{"num_attention_heads": 2, "vocab_size": 10925, "qk_norm": true, "attn_scale": 0.22, "extras": ["some layers without attention", "local attention windows", "shifted keys", "gated attention", "value residuals", "hashed n-gram embeddings", "a smear gate", "an embedding shortcut", "learned residual scales", "capped logits"], "init_std_qkv": 0.0394, "beta1": 0.95, "decay_shape": "linear"}
Each number is 500 + 25 x the weight over its row's rms, rounded and kept within 0 to 999. Layers, rows and columns count from 0. Numbers have three digits each. The size before them is the row's rms in percent of the matrix's.

# layer 11 attention query, 128x320, rms 0.0773, rows 85-127, columns 80-159
112:548499541485534548469473486492506501514502473484497522488484494521533501499486458524502519528490487466445538496514494486470520490467497535490434519484481535486502527502451524489522500466506501495513495463501484512508507510516451490472555506
138:513480549497514462464526517471540496482475502512510523509453508469521515498503475527487518467521517497473531480494494485537506540500530500482446501481472464510428520542454506498489477528538506511472492483496490539548540510550472454474490526
110:533507478464477504498518503491523484493523508535516482527471485480530529500521542522507540486504526499480467545477504484479515515499546478459477472492496510512499539454487552499509487520509507529491520543479521540509530493533476463475467524
098:529515511476476507518548527522488484486471573543502515503479536503500509472541518493491531515507475517519495508500481473483503458513500483508503480497476500514502526483493532527470516503549490504492502552414512541496526495463489501507518506
105:507464514504481529543465474512502485509516557501496492438475507531502487462504494529438493498509525469497551480524462501519483489514503496504516545513505495506526551467535519517483507476519473498505525476445488492491472498494477488549563500
093:476525486517501518500492540470500524527528445457496504488536501475482529513520501507501540490523466481486489499510482539496512503537493501508487515474528510460483508555502466495515511455511478540501497543549489511529520497509474510491514559
088:523530469548525491504449512469502512485540480499524446483501494519501492527460499507521458526471534549472534508510492456519497504501505524481528518484494500499462496477519494498477524543446481502506530525554493498529552478506509458486435520
098:501461491492534471496523531470511549505495476490517485504515456485517558477511501562507523492531528480512528507505514502516512486493519496502491446514484462500462530477458470492527487485477522496492483493484498477506531486554480498400512485
111:544461492479527522507501497516472534465505526490485496507512490512506483504496530485473536550490575475477484470504497512458530527493565463507539479510535547506518525521503487545495513481479505514513520485486510536501447479486491475489494504
102:458476503496478547538520469534503505498467492467461521499517514525457507440536517504477482477515488526535481500459490552539498533517495489497526501536533477477517467483559487484539486516448490476485503480483497509474500431490475480485473493
106:501494496498496497506513536540535520512471522479506503528497502494463481517502480481462527451531524512448469486516478521482479500526508519470522499563522519489536538502521529461498490475465490542458474500490449477495484503484505532535524475
086:525525519463444485520503479490475503493466555522486497527462508514491433516486505502494477488441435479494473477498494517486495500502469445506474511548524503514518517483489514478445548514503505469518502464474506499492448489480514498507529508
095:508483477511509501512516475509516495505507476498538471501524510468475504494481504501487528491499517515520552485521522513492498489481487447462516469490483474503517504487478511486473492461541541507493509559523499484487477496514556476522529514
100:537511508488523521459483502510532474543492472492500500488511500513518515519476492502452554473533533519503469489469505484467494486520479483488505487460502520464529497493532496510512532497492485456495521465500503480475524469488475483536472530
105:464506557525508504525499500523532481476472502472471500472520516493514502498498467478476445526501520497546539508455478504498469533505501492489516533504536524490497489504566541511487486518517495449477511517514504477475534483473527487507528486
094:505514466509499514493493528548522476496515510464537450537515476499473492459470491491449458521561493501500479499514493508481467474556498499482511497467517460461467459552555501516546499525498460493515526492559478480517520445515516497494504490
102:528497515517514476510498471529531502490503519533496485500493544538491488527548467481477486496529505528507506438440477452467479535473496484496525504473494493498520529518502526508517488499497486455483494476474498477514522525456487513547455496
088:501447501467479518541490474532495495502501542511461542519561563518485500536522526504461502468474512479499500523481482497543538476483474475500475514511483485459530527467461527500503543442495504472516490503516504489474489495492513514522532532
104:510516522545539498480507501490526507515518510543476529481483511499505478517506523447537543495513534473469516553508503450495475538498511533513507508466482509487495496514488505507515534478450465485497486477522470488522510498497505508468451514
095:513508499484500532469496530499524497488496514464478534531479477513512520523506534509529513473511497476486450484477516493475524455503520543541503484509513466497510547504489522464543496490485500507492490494533518531517486477509482530496534518
100:479495486499471509524500507518487458549486536522513520498492511475458491482533510512498495484538486512488484523501487525474512484467510525496483487485424512493528499517534551545516506504518489522519526474507494507486486523511465544549501496
086:510521493501494490484522493478513491505448469489493522541494514505426480513529487464552510497540476522494506496477508519485498509493506541509479464527484544504542482494513528451521482486506506483484473511553513532561532476492470532497465494
093:516524476529518514480498501505490512525486441496501481527500478535510507497462519523471540491475530507463480485507509470514500465515471513483503438519561492500483508477498484433496506495465511497478491516529468473499482457490513516504522513
103:524530460459483505493491460508461475534491502516484488479469522495502483499484556481522513534467465533500509487499500517499465484463470493504492486462519485487542463499485505478517525493516496465505493494501483507473475498493473474541472526
100:534510487502552517486502550483486573546497449500481468480490456524501539517489475493517529467502516492450469508514499483476497531496470506508511462532542525528505478473527485479525477480468494524484504514572513500500490500505484493512483493
087:501481488573509503504483545518548508514474475512465501516517499508482521537540506511467521456515501512480476485519508502512489527513514494527502471468518511481501475529522473480526488518481479492474478502547497524547541490509466523478445512
091:494553468487525528498460502500503503559502488435498540467514515514522536505486505487520507510503496477488460491476500484489522523495533481499503482482470518476552513460526462535522486500444512533490507507477482480512536514487517526496500528
104:517530436544546536486506535469513538480523479481530493527526488552506526530496481470458495491480519476444445475519465498508499476499473527490494517460543529525482483512515527510555492481482452560525529519537477471490501504473511503504494484
101:506515492488444555521492478517456481499535521499497518481531505485507480486522520558517515505494412501491517508510530492475523492497476482486481482512482479512471499517480508530470525470535528503511501510494497508461460486545521521497577526
106:516506504551512525497535523514507509497505475498483470496523484547483495497480536500477500494474529469475467457516463518490478554530517486528521501514580506493457506524464492492466484481460474517487501520542526519513534479522483512449467490
097:500537465500555506525510547517480538521493470518515462508486492501455498482460500515514472480500485508498516475499478515447464469479484532509522524496490486524487528530507492456466488451435475535492498567546491473483435527502489518533514482
107:476509538541501507484505502490507491514528533515490524522512440555507478505514507512471499483484550477529489463523497512493487477538485520497518500516531534501477566494508481493513476513505497534528506533525505522482530499476463520487505494
114:514485526478504504483487519524506539542496493520514505482508481479502499474537482533587517499516462510523503515483518529471507511445541485519491443514467480498521520504503492496505503506543544492478481484493527528519497524529499517482515484
099:484496532459474509496481501508480496493487503510528566501472503530511468521479493494450482473479497483522479514503511520524516450479476491487479515515529505486529531493518527510475477473525531531520508507465484483496512531475520489524528497
109:534442475542557474491553507453483475488517456498468522518523490541478500501498506451520512519459546469514534480558489511513487486497516514487490484465509565490499493514510489511446502505511534505523544520507528516520505517460486492488484536
102:523472490507490518506488458529448495482477532512560531486459482560502496484536527500474532528521482517529467508473471504459477506486528494513533495493469515497497530529483492490520485549494503495495553487464536500501502494517483518493483507
102:518489465469482502515510428514471461501502503503507510515496486548458508447539501460480524532493499500546493434478505483504503494518491472504512498513504491507542502487511499478485511509526433492442526490497499536511487494482482503550465479
103:478500457463511492530520503484472488527533497517488508494466516448519453474468474514502516555476524506502511529499541493448510476508528491506497485479487505504533532520505541511505495481512478527526499472497522499485477508517496550500510493
093:493494462533459499470498498493470506514482510556522485503505472516539510513510478495511487496508508489501504523491496482502492475436491504536495498458436488498469534526458483571533508516499483545524466468507470489515505495549510527502457522
098:519504470459501492509506478504519491515488481500478411503531506529453503510476497515499469526508494498539546480473521510492498513485540482486502444525480508484491462514481478508426491515454548487481488457533523524532493497551488476510495502
095:484528469512487506508508527492504531536507420487488482464502538527480517511480480480526466471497479520484545483523508452505481484498445517500482527490469491543502471507504500470511498517478502530491480525546501487509474534504528498574512491
114:518520502502507494518500492534509478483488501503475482479484567528477504496519497441472482518510495541505564487486474484468437506493492479479500520456482532469550473508525550495502484473515510447484499514526518527487529503469477479543459506
106:474506502475487509486497472503539548528536478503516445508522540506487549520498453495513455474488480471501500487495498497488462462493471508511501503465503464439503507513511530482533504490505488505506458498567457517496526516520514465505468542
# layer 11 attention key, 128x320, rms 0.0765, rows 85-127, columns 80-159
099:490484504494468463495496474499500483486521501497544489553468471479491494512496505524546513500504510474510512501495504519510510477499554550464444502527493498556491475510475448469490477502475502507514525498497512497483474496519471506508505485
144:514478521543480500489480507454509497505509469510493479527499448471500508496500514519524533502493483467484507505487483500513500500511529512466433483498504526504475529507490494477491485504491530520505522482494491555535482522530467471473511495
084:516520514531508494490505523532502499524508500486493483518514452516507494526501528503510498498509473473509532491476516515493468468515522471469502518477520516566487506505524455488526480540485495505497553477479521498442452479458458526501477513
102:484512516488497509509514476543470481515487517487507501467489521541538502476477491483476484503455508562491502518502535522511539531488467491461470569502478530502491513517487531538534473471486499520512501474477479522496515504458525519492522493
093:508486463478505493502467467497469481488483491483507505497515523523538512496513482512448510518518507458465494468512510509481515511484510495564474535526499515490524509504511514480545487486499478487507485515503477497480515504521506486506553520
096:433500534502480496451497501487509530504496482481524471479516455495496541482490481508545492511465473475556490505539527515517473483499520528548562476495497498529471499518509480468544504492500503518541476536533518506499526498527494474490514503
115:504508508491514500474539498520485457514497529469461469514535488515541514501518499478544469515539507470534535504534478510486475477505476496469528480492514520502536470474516475526535522507449495474481515485539480469478463430453492510458483497
093:528527521540491518465484488500508453464542494512484545504494466514499446513482462491566513543446485506527499500539501507484451485514543496483518517509475542559511470470486495476507522553493472493542455534524534506490485523479502501475495514
101:525498483490486488477501504506501492515493478487517519507470505550523500516465514545479440498513469503515501469505490530488450520489497491526524532466510476506537510537525525479502502469503449487484522469534497481483509462487481521540459523
087:491500508476467520513488492507505495461506502527503496484487563471494475504488484507499495516474469457462513484517501506515524520481494501507462520491484482499509512504484525463499503508512533465473477529486521530549494512496524460484587520
101:496470484499548540480529495487541477518486466514516525504507512519483492482495496512463475528535515476483482514467479495472505511480540482476485518525503505517519495521559497496499525483482503508502570477502471498509500546543457514503520504
096:502507520530510481499507474506501547521449499502493521506457504475514487510458509536434488502512494517492464490490502492509539507531504503496468499514457501484535503505495563548439458485497514495510522483462505498520512527549513525512529505
106:509456482458490490493486547497483462487495508531512516489499482523496498505531500464512459514484524480465538495491455528490465511468530512474500522520477538517489482465512455515483523526513471507501497504509545528477466503516457495539433485
100:480450512457467509494454476510495554516495496474499474465515489500485468514526502503507508492548475514483486505500495500498478468507481539522486487505500498496517574524501509459477566505524522527509514492509524537543496507488514526512547484
098:498496470501534523509551465475489534530496487499481481479496513504471501494511494507474536471518539516458499526528516525536558488504485544486446532494482512465508478466504478477507503448471478514497469509476457503525505598540471488490533495
105:480514530479529523511513466461495449545483493512523516499479497488473517546523532524513497506563527512526504475516485537507471468498487535515524475518501511474500505481491487456494549561459467506502550490522491515500455477530499476535553496
098:534511519457500541514485518485523488476483493551489480490475487515519551508480497542507511478523501466512498529487528490475516484500438513523509492487520492494488489494529477549516533464500516480486532433571473496445486452484470535495502496
103:500535511480493463507504479490503499492478461496519508476471510496509467460490446497490482516463477490461508476531479502498488519498489548515446516512516529549541485490509499460470500492498473494487495504483489507537507566485480485492520517
099:519485502511514577535510480508512435490476475494474492454513488512480522441498488480498498484531487529513515528490515504499515492518511531506501486480550504499466511492525490452504506517509513518425511499511485520486529506484548534469497506
098:474485508498535452491525478516482500493495467500503524515522531458474526488522495535497503486498494482506488517477526509538480496500526513492524449508490512498502535493535516525482515505499506500498531471517450487543545499494499461528482522
104:501531498504516488493489461494521489550468491543499475484497521456488495506499494452458501487513473536470502544506512478454503489483499469536475491504516494470541531507495521453511506504500489511428508489487498517493478504476505516514483478
112:511490479501473489509507507535536532520476508542486475485488524460477557490478504509505467460520478499546512524502539523519531521471490453484506475457510444522523510446520507519516478497508502494467491481535472510478509492500485484504494482
107:489459531483502508479534497526484495490487537481519510475520476494497445505521478506511480548526531485501521476501534560500479505530506501452479548553501545540487520517504465510499499498481480519566483525494521467520530535567470481499518507
090:554495506468463525526509511526525539443493530482500503507516527468485481520488479466496498484535482465484495490505519525500502501455457473526483484507499473533466504525516532510475502483529510505493494508485527501494483514477545519498534491
101:467492493513494528500493499525498529507488491473500515509537514500543489545508529505507495478532519484542470501494501508453519496516508484454551517448499465482523489530519471490522471508519523509468529487559505498466548463506509496495484485
092:511486542485531490486476482457561447538512460533509515498491482524473485529463499498572532545478503464531511472513506505479467449464492514502528462501546509500511473477502456512485529520505518491542491477552519477506497520488469511489472453
107:540479502553525509521500497466546556512537462478513441484525492480481475527509505530530515449523499501491508538522510528478480501520511516514522458499518487529484476544488484493505518488502497464458475487503495480500523479483501497487488509
101:477492496453500465504522487501500505514460490514498507464505502480531512483509521503532526481516510474504503467479520494465516494543466472544532541496533499512500491453528455507490485502503475480502477452522491511467498423518455500478485506
100:452443494510479456482480483509454511503479491511540487505498526478525508512502519495450455524484498536477520478484496493529491504513508519471478543518432520465485517529474506502494460480515512525514490542462499502539515486527505413554512531
096:482453481474549510511493512509496517506460486494530552481501497506491482470476513486469476459514557478500498500509480534545517531523501497495487536461541498523545511506550504493526535476480477493532471502507501501503514540484462476505533486
098:551512468497515499457532520503486513476510531470512526527523511502538524496521475500507502554458550518486478504497504506514542501503519497471507418529511485494555510467505515500500508560537526474499544430471463524494489490472481498553489480
111:493451486457500491493526503513472481555483516489514510517496456557527514498524524524485507474508492511537512437511497503518520478516536519507480513531551483531480534448510490491574463459506457537530526503486478509475492517508429499476498479
097:498468495520495517466486542504491481481503504501512508524505494471506507464471483497489458486506495533515490563499510495474482513506511494490508511487479472466479519516493494511525492490509519515471501526499469498499539485500529471509486498
094:501513454490509441511528448507509515511478560435486453488503510489507484533504507485474502524497549476485525472519471481436504559499500498468465540505485510505515501486541503503497535471472461490518511448433463482471492532537490526460530470
107:516506545516485490504541503519484507525476526472483530503468490490508499511479454521501529491499517580521516510491504537492523526489527513499477481543501477539503543527475497463473499535503458516538483485468471525528475531511498505505493493
100:527494510442488506519491514535484496501525533529470520493483498521481494519475538503444471483514488472515474458501521489520490511499450472557511460495512445467473535518484513564495529483520480472487513446503516466462471498457481503558498483
098:498541575486484501540511534505510497450447532485513526481486537507473524499498503487490477456515504514493515467500482507534492485488486498490503501506545455489479533508486505521506525475499438497533487509516480452494494485485522498469518481
113:522494496496567529495509507525474515520539503455528490473522495493458503507499491471466530480528492500463499493514524490500479507506532499489515549481503504495490501540503508481472529513489439515547493511479486492496510553471521471520509580
098:539514506503502468479530492511505468537559484477514490507503475495511452528494499451511481531503456510502502490508527523515487465559495508549485494492572518520517495468516508480501488503485482501529489508479530486477521491460481474452515518
111:533503421533502511533469501482499571531487466524502480481512466485473485503482495504516463479509482535463489514485481487501524523501468500457488518489473461508551484470503492485522514506474476467511535489504494468501484545485494485520488513
095:482539483529501498504496472468497504482498500498446500534511479492543570542530530478537527518520540486513496545504496502463520486505507519513543449500521489462522517472523501518461478539543545495518514514531498495510518453505526482471509457
104:515514500482482511507517500506491503509463477539505508531483524468505556524525487532480523495556503477484495513479526489514539499465482508500508474507492495510479513546520515462497499490477497490469501430491491525493467447449498502540508500
098:495535480511505507485485542496476504537487484473534538508532469457518535517516484561521498474559489491501458485494509491519527507532487537495517471479510539536445512517531515504502510471441525491472494494488488525515497458461525474510518474
# layer 11 attention value, 128x320, rms 0.0738, rows 64-107, columns 80-159
106:479507521495503507511459475519509530510521506552530527509524506522542514600540533523529509484527476509512512433506493522503510507465498467527485472540523457487505506508519497541459491452519483475475545486549539483471440513495455511495495495
107:472456535519471434517507531473476475503502516472520513517502480501531537541531510525481489538553558474536484511503434498540492516476505483531495525495493471466467505560542487481521458472481496488480504515490501519510495504497509460471490465
107:532557471515479518518452508527506513521510497531528510462447502460506495528464488481532520511490468502512474462493513526478486488444513509521515463503501457497526492474529550520474526517517478450491503547509485492498555540501536466514515550
110:481479508508466505490514528467509522500534482495502465520525496507505523525470530537474498510511445493500504529503509457512485514418539487499492510550485457481489495483487502514537506525527519438482489493527491486504507496503483499487482485
111:485441514501446501492454502471506516489499463473521477538517495479527444498513508508519497471558512488475506527495510519500528485505485532432466520484474529520479517522485449477462505485492544503530495489510481528514518508505463484494465475
110:520464510483499464532480522501541518523493474473501454493466533504463514515480506535507513500532556491466517531461526495494516489482478536489506480469508509492496477535536540492461508458481536485515558506536538447497527505505454506517485511
102:516495498456445453511495505511492471471504498498483538517478525495537425513520496505503525517517554469484510518512516472492485484526494535513504533508503544504498491506504515491483498541484506485498520512497466494528490513468495505507506527
101:514506485515443533447503474468493499505500469498531497511450513442546445545529525506488502499488484518458484479525496532464471494532502520484492530490521507500487489514520542499515497469515547498513499478494455520501509497491522486517489486
095:488474491494496524475538467491471505490517522489478483462522475466484447499503486517486482527480503513508574555510535512514508504538499489494479463475488525499480542539513480474441514489471484524534502510466532533479528473529513506467489496
105:528486460495458490537520517527504523469487552512470512501506515466542489510470488523496482523473452534502486532516522476507475521456525525523505510525497460476518516498487580521507472509460494489500535513513510494502460513486511495520477545
099:473484481465538497477505476522545528542490477531501515527563532533501510515465503476467453515498469454537513459484457501513505503500522478492497506467514508519493466506453462511476483489515527532485506474477526473493500432454475507476504484
110:505491509540485515495489498507478495518476461501467572559534517555522483510521500481523466463567544476548551538517506527487504508517528500531498534506508528503493470498530470495501460510527498499471509504502509492490497477499495500513533472
107:513498483512473484517515512491484507471501458487500514469504493509485496465467485474518533494504536504498509518501535506544491480504486506475502499527493506523499500501461533480478477522458489506467485491513475478520504545473526498535491501
099:493509498494491405520490516486480502522531503504509473500453488503502502518441559471461519454483526510458479514471488527509507469500473479487510525448476468491499473528479511526504498517473513518517467496439464519502523513507475497518462518
111:555497512553435497543517521505442482470495475466497493503453475517485521483483415502478496498477502509476525486484477497497479505480459483494507494519502509481489456527521523502521511494468499515518494513488494470487512498472508477528508558
100:487544525470529485496532468510472497489543532484493492493542494496520494502549482488489493488469507522508530436491505460509467510496489461505509521510520546523488523475477442492532542520547493553515497536502506550422465468503530494489499539
101:525516532517519462519518529481481550454500516516478484502541480543540495431474519495467529441488518510463509484473482453502485539489475507514507540492464524498477492493469481466536485518480513477504466460459510524468506515516500507497510509
103:464523471487472512487469541520495478507504501512467498480504491495531539496476526517501526523520514495511494492531517467467491476510495526525500501491529516503506465489559508485487492485544482438508504510518461484469495534472482506512487494
105:427513495463439478495542480502496525443501496491501525497495506551533514519515520479480486495481523526500470493507497522566490492507520482459501500532466484525507479528448469512483491527484482542522559450487485487501462522505499551492488514
111:484471510494479479503494471510464480548530500446489490468453508503455498518473523520508492520502488539532481490510502527517495528508520461509493559492491457478534503481505505527506532493466494498513503497489519476501485475490535512471492499
103:515467436510485508515595506483525550500525461537460472515508494520502556518466497498480508529509499538514492522571523488512502494528535461539489477508470459478534487513465504536467519510466487516532493468486492490507510491510522491491534513
105:540505508525504528517480518476476489493544480503524486464511502474502425468483497491534490479477453503465464453547558456519438439504477483494505479538486519511500528502506504486510537501476503522492459523475472493495449540497532526511494520
103:494507449503489492533481521517558521475471501521501504501550516468496518480486499506477489537458453498485462505549501472511497564488481536518513477511498482512517506494503515537481488520482508437509494487470566490510476494503526497529502561
101:468484501499485497470472509498522442486494493522506501496541487503432467524535491516515524558513478490520538493529546473468531496530515518507489501538497504526480521489501434432495511518505479432479454513473485552513469509514495514499496479
108:497442478541524510475507489493491513507523476501492525503503475487511454456477427472506435569490473505531499524534517490495502487499511526474487514487474461482515569512495513519442492493496504457459500489473482502519514512473479472509498507
111:471505464508543471492485481503491526483477456584519505525523531546507535443545497475524505512468493469489521501501498495472478490510510524510505489495498523523505489546462484468533503481518545491497472468507520529522543540493527490497502515
107:460475487503485505477536471459506536542502515478486509510567494515510526528518498532508524503533482515531567477515473523498541517502504501524494482504516488489514487498478438525420534497457483469500526500498508487475447494505519499485490468
105:491539511509515528498511517523475455462533501506526526504521469486503500502543470424513459516469464472515482467475467538554471530492483495503496499476470487516482528526491517494486473523522492500526479491505552494495533466517542455501505487
102:481510550476495523480479512501515509525528492443540476495526503527503502509481507495545501476563474518505501511470480524553513494432497491507496495505509461493491498516455475556488518483523491489486511489530464536469443507493446496554493495
114:504585501480514516459529490477457495499561516480511470495507494498492588501522465513481523527502488523514457445484501489501520489491536491515509506490535549475481514503528539511553508495484495507507478488525503494487473491484509506504532459
096:523452477510466500513549465477476490496457491515490514517496503511457538494503480486525485509573506503508528513534596470528513490465517517530491456497519544477469501509486476504458486475455462525522514512518555501482450505504468523517503489
107:495526508543499515486470521517514507518496531464534495494496496478555484512459502528500472505491465516500511482471471476500547491528515481475501568462473531526521474474535518458506538457477526492479505513489502506499518500493505488487515493
112:503499485521515479463510525510510511537472522483501501554535536489522506510475496470480508473477500492502555522480538497518488492500516461507509524474471524496523509525461499497452511492467550508492489518511505570534483513513550488502506451
111:533505483515531533520457478488498486506524482472467514482495469539476485480504497518518536490516504507490465470480560498490527483532503541502504535549543491521501497508495520516523504509485501502514528505513473488523519463464486496510499514
105:478477491484529500519507515484526536518465511534469485525509492456464503485489510506504469523496495498488501499478469494471530509477465538485513511499526495486499495523532522488500509466474489476501504468480463437465481521488472540508510517
096:504555527507504435497474509498464514481493536461497509474443516485485481528508497530496514489504522476481477515503428509503535516491497481484524508506494483552515494488498500513494468508516545508460524519519466509490544503503508491519509522
106:502549521483533483479527508512490498477524509517518498513529480505500488554527515523484530522438493516473465455518459477480517533512492465479487482529507500507498488501524541497556507519493509485529497476479502489476471478504512486515512506
106:474530489522460507532433528508537498478462511472513510457444494491530453468439490541505498473488497491492505531468512521543538496477511516463484531485495475529521479482483523536509507462498503495493506498553458479537525532475511468480484511
104:500458534514466438505508478502479505519495551491504502518486523495476477482549507513470451497534510501462550509511478488492502539516504471517483540440462491499496496502516436497472482499459521487476517517476494550513551463516490493502502520
105:476462477507535502472488457504501499517508491506512514512534503502487496500536479468475513511470550492570489478446452550470516554521523479499494490467471526500500492510515492502494430508502526514496524461512505472534560509465512506485513495
105:479512465488472537497510517523547521543511499501537519492472500458577511570467498527488505481543483481512498512460495491480495491517495471512504513464522483492489477506546525508531503474511471476477492512474462466512518485505538493488511490
107:517498515474498477523562514494548492510482460510500479496488514540505489523481495515502485524511521466523538580571511522532474523495483488518492512469519472505506504531456477550432513502501501537504539493531500471529499489511471480510486477
105:508508545462446475535523493468510490533513482483462462483532517517464497494496533528464505480525520520501478418484442564487478516498473489485498456506511445488504492486509495522562538462470491518512551510540514472482541451485485520475514456
108:506470483489506501499481482553502570502532496518477488538490484486466512505505488505466492514505495487553554486495535498484501504477505469505492525482490522441484507493491526503500505474508507532501521510495438498484482494450472493499500497
# layer 11 attention output (transposed), 128x320, rms 0.0769, rows 64-106, columns 80-159
105:496490542487508528511484503500485533483531507498504528481547548523548511588538536480507493459516517524502551479510481462499495478538495498453465511528500477487515512520511494497466497489535500474512595523533483499452449495491489510509528488
104:499469510501490454511510535474508483466476534471516498510503490462526477501514546510501486510505524492514498503519474491527492529507495495518512541520504450484441557543515496477531488481474530503481485519491521474486512498542468477491517450
101:508567518500480548549444496521544520481495472521515504475493504461487469523475507526528503509523495507477488518475489512485488470439477508506523472470479505476561456491538557515489521504562501473473520486498492498510536556455534491505526516
095:516506469529509540507483493488504496512514514482498499468492490489501506515471531516508511526465468494479490530512535494501488481467505517452418460534477495497465517505499497508530483529497545468496501489500507476491479498539513507472522457
090:517504492535482501486472513485485497519496497476532480509499498499481501524502524491509522498528501513468471477498515484489481512518487503512303501478493514515496482511511482495510518496500496517496531478493483460472511499488484487518415452
101:510482477501588505523488509493495510508467476488458490517507519489500542511460472460516501477501566515473560545515490485496564475479483541494503485453466499519532511509544538493472492494523488504554520500542495489539518484460439526500480506
097:462524535474479502502528479526500449491470527495504531520504522514517474484481502514522535512487497496468486479511536473502449519538478522549485520472514514560467507513476518513501495532449496504519507493504493477471508531463500505500479503
101:510480477526455480482498473493489536507490462486547494526496552450499453534537465533520508494470450504423503467468515526494440507523497482539513510475521521502498499545540532524543497487523520494524525483458522495484508518496523496535458466
088:452469507491502473486535474482465492522505507474478481478510505497505488482527464549505498502471496504522498536510506493458509473537501467518399469481477504482486538483518486484483532521510477490513507519458505525474537465494521486487457471
101:569452474514495516554526525529509468483522538525469484484553514496546477489506523506476511490493502547490490525520483510459436497492514518475490471530486490489513507493467529526483499505513508532497540529481513519473484516486531516529515539
103:508474477480546463480468470519526513519479479492480494489516544516486494502468504486456449509517465445533541490525495510532520536476530501474519505472499536505479444470487466498517508492514546491469504481487515490464460455509484478520496481
104:508447511512502501472492499487493466498498490474476585508537489516519490502501528473498497464524518493485494512508529507531471513536500506500476531510497531499470506529524451500497509485514532520490504495500500496472485482525506526507550506
102:527469501520504487545519506522480485526498430513491488518513527513488525464485511475533518497501528500458549511445509576518494489478478519491485473517520501565520515498500482486490504504468468487484485529505469509533486500475523519524511509
105:505487509485492467535529479502479468529522485516512464502450517502481531518444545463474521503504512462482466479478477536487550497486503500531543544496477458479530480462479471506529496502469494483504476484466466482471543475486463523508462468
106:575528543514475505518518534509465503504460478493512486526470496498519505498493456478488506509473545480480533477520480505468506494500450468495495520500516486491510533479531485522485498501485457500496469508509471456529485494481472465503503547
096:470508509490515493505527490499499502520568522494495472489516504499496491504519509575505509495483509485547483462520490452507458514528448476502569508525550530487459545478490471517491498541519476525516449547502508507436453507480523470498522551
105:538507498503512449527509481472482532463490521513501520442505484524503516478488501496469524454503540481509482478508509502512515507511487476534464501541486475496482490470449485476523502517473464447480483486520511493470504499532489510508508509
101:448527456535512499473505515511509513513535477492482502495509507521505540495482548463491512498446476493504526478541529485479496470508467499507424502489562482538498473469526498490518497479513482461500540545540492523515497531467494525514509475
107:435466491465473450508574464513506529515500509469460504497457496538535498495503562476481511478511498511523478471508528531574495487544535495483501490533480509525502469489466480535474477536479511500526557480472492535485484458488526511502505493
105:506474508492477499510469486498481458529511516472487477512474503497512531541476518523524526513465472538500491478542507498511489488479534489510496508476457495477510460508481509532472481522480523481520486470459520532463521501520526518442512489
094:555425443524488508532534500529513521525525470507480449523544497492512537525522482504462487528472522532529495508500519491511485506525546478525480487523452474514513450530461478548471518518480509518532535480466537537494478509507524503527525500
099:541527517497494496537471505502506507518539476537522506485536507505502468465515500499543477485473482489470483496517501502519435444485460474509509483513477454493504542503485526513495494467489488516500435496473470499529479586498530504511480522
098:510504516526465503532461472530505505464482510533461478453526504480519494482467468469487470511460482532513519523541499510507514534491453525488497518478473488509502450484515481528484466542521493451461491475476525503526481513539533473535501524
096:462473498490465477484472496488480460464519504506534491481513476501441477528533510515476506543512493511499511486498503481470496493516500522516393497536519517504476527467536492454511495505531487439509489478498497506483444470519500489513469484
103:543487479555519501459507497514503482511506473501518531521535483505470449480468425450499494550481499510512497520519495516475483459476504526455460512483504499491515535549486515515472533472541483491481501485440521520474498489504479475549525471
105:480483446495517495526496469511512509517492470541517491503508567526463562464546528487531486492516478495463501453488531471507506484500480509526522520507504510540489500550491525443526495489465489477482452482504484502524504518519521498490516499
105:460477483538469496462534494482494512539512508435491460467551524482495520528521537544463510487509490504543519501511448514473536508523507481520481488503527489466490476490491460499449509544476536472493530500512488462471453482518510502515504490
107:483515504496486521493464502499528482455522508525493513500495449479526511520548457460517493527460484464510500532493473525561491531485503493513555518460463496493498508513468508515503495504522468474506500523521535508447532448556508426510514492
099:509540529523496507449494559494489493556497513465503479468519506510485498516465530451535521463539451521448536520484472511518493515481487521488452514482490496526517502495485473495511544499520524481466516573503474513447470501499473519517500482
106:516536483486510505500510506468482513495539490464514457463500483516525520516500470552473509496535491485493469450494498469512503526527537493538534538473472541461455513535505514521538524502512505536496467484465535483461455519487476495512509525
095:469453483500527509465558527487462513510458502462506503500556485513486514510533517438496491501519563532483503534511519493514509541505532492510427483517545517474466526510486483498457501476475455533482493558484504485497488485482481494505499507
101:509543467526474496522472529512511468525499547511538452496505522510496506483487509531491443452506473525487492503485487511477532480523497488443465523437447550504515463492519504483507512454493522493520516522440511483436512489473519513492497490
103:510479519506478490498531492535530476517489546504491473516526552504476514475504507562497487458507497505498508504476484539509504457474507464492579506461497513440517488517493510478512493472448548516490459458528497506516485483523545487500484476
106:480533496498501520507493532492475498494550475460492542517517482555509485462493499490512506530507484488486464460487532514516508508520494539506509524524494495526505457540474484501493520476498523504533527502530506506494510463482456507498511505
101:451506490513548465515485485444476500531493486563428513531502449512538493503497490418460488506483480488494566494520468502453557523485464505457499488476495509510493473555506505480460528482511476480505534471517464500464481528524488522527514539
100:464552499509486473517462493506510515492468527494506498479503510488464480493452514518514490485532497487505477499500507522471507525514483496471549476475466491526518463478539463522529497502514518507505500542499506485444540492482518484469501495
100:537544514470511466474561481503449499498541499508490466520509519470530476535511472534482509492456482471510522478474465465513512520520492470468498540495456499510509491505517488492539503524507518455553484529463519524458473504510476453510525513
092:504538510537474512554441479486493473494434504528499485455461534508506474460472499508522472485495487510498505501490526489511497509499477543466342505504479508481529442497485501521501496479484513506486527528523486465508531517472500530476493489
101:499460508478500476481488488499486482503473558537520518515498491507469527537506498533441479505537530503515500489508501484487476515529489465491425499492451504476467512522475487514490486488524454473469520500430506509484563456521483491512470495
098:511468503518506493452475481514497496481496475453535481517480496518480489509504514530478536528517555473537485466472462485478504529534546507484546518475463519476491518500513481518508520492477489521503510454510511478524536500486481455480499512
098:484509456506512498474486540497541514506538507508524535497470508452533492502504486550487498508510478456486507530510503488496514511532520502462575511461529526504493499541529507496508513509503545513479484507472471484531504515475536504500539494
104:537474489483510501526508482511516457567480507507498462503520504494510508511513481504533473524476522494508540561547513515561475532493522499497481521452485477499536480507482487534469529511498496515529543487514504504509472488496491519499506459
099:499487495450510475517509498468479484546524487521460457523541497496503493496476509539494535506501538474503522466470464519496487529498523502488485464517536475502530500527479503542505497488477535536497566465515472516475525477428450485495519477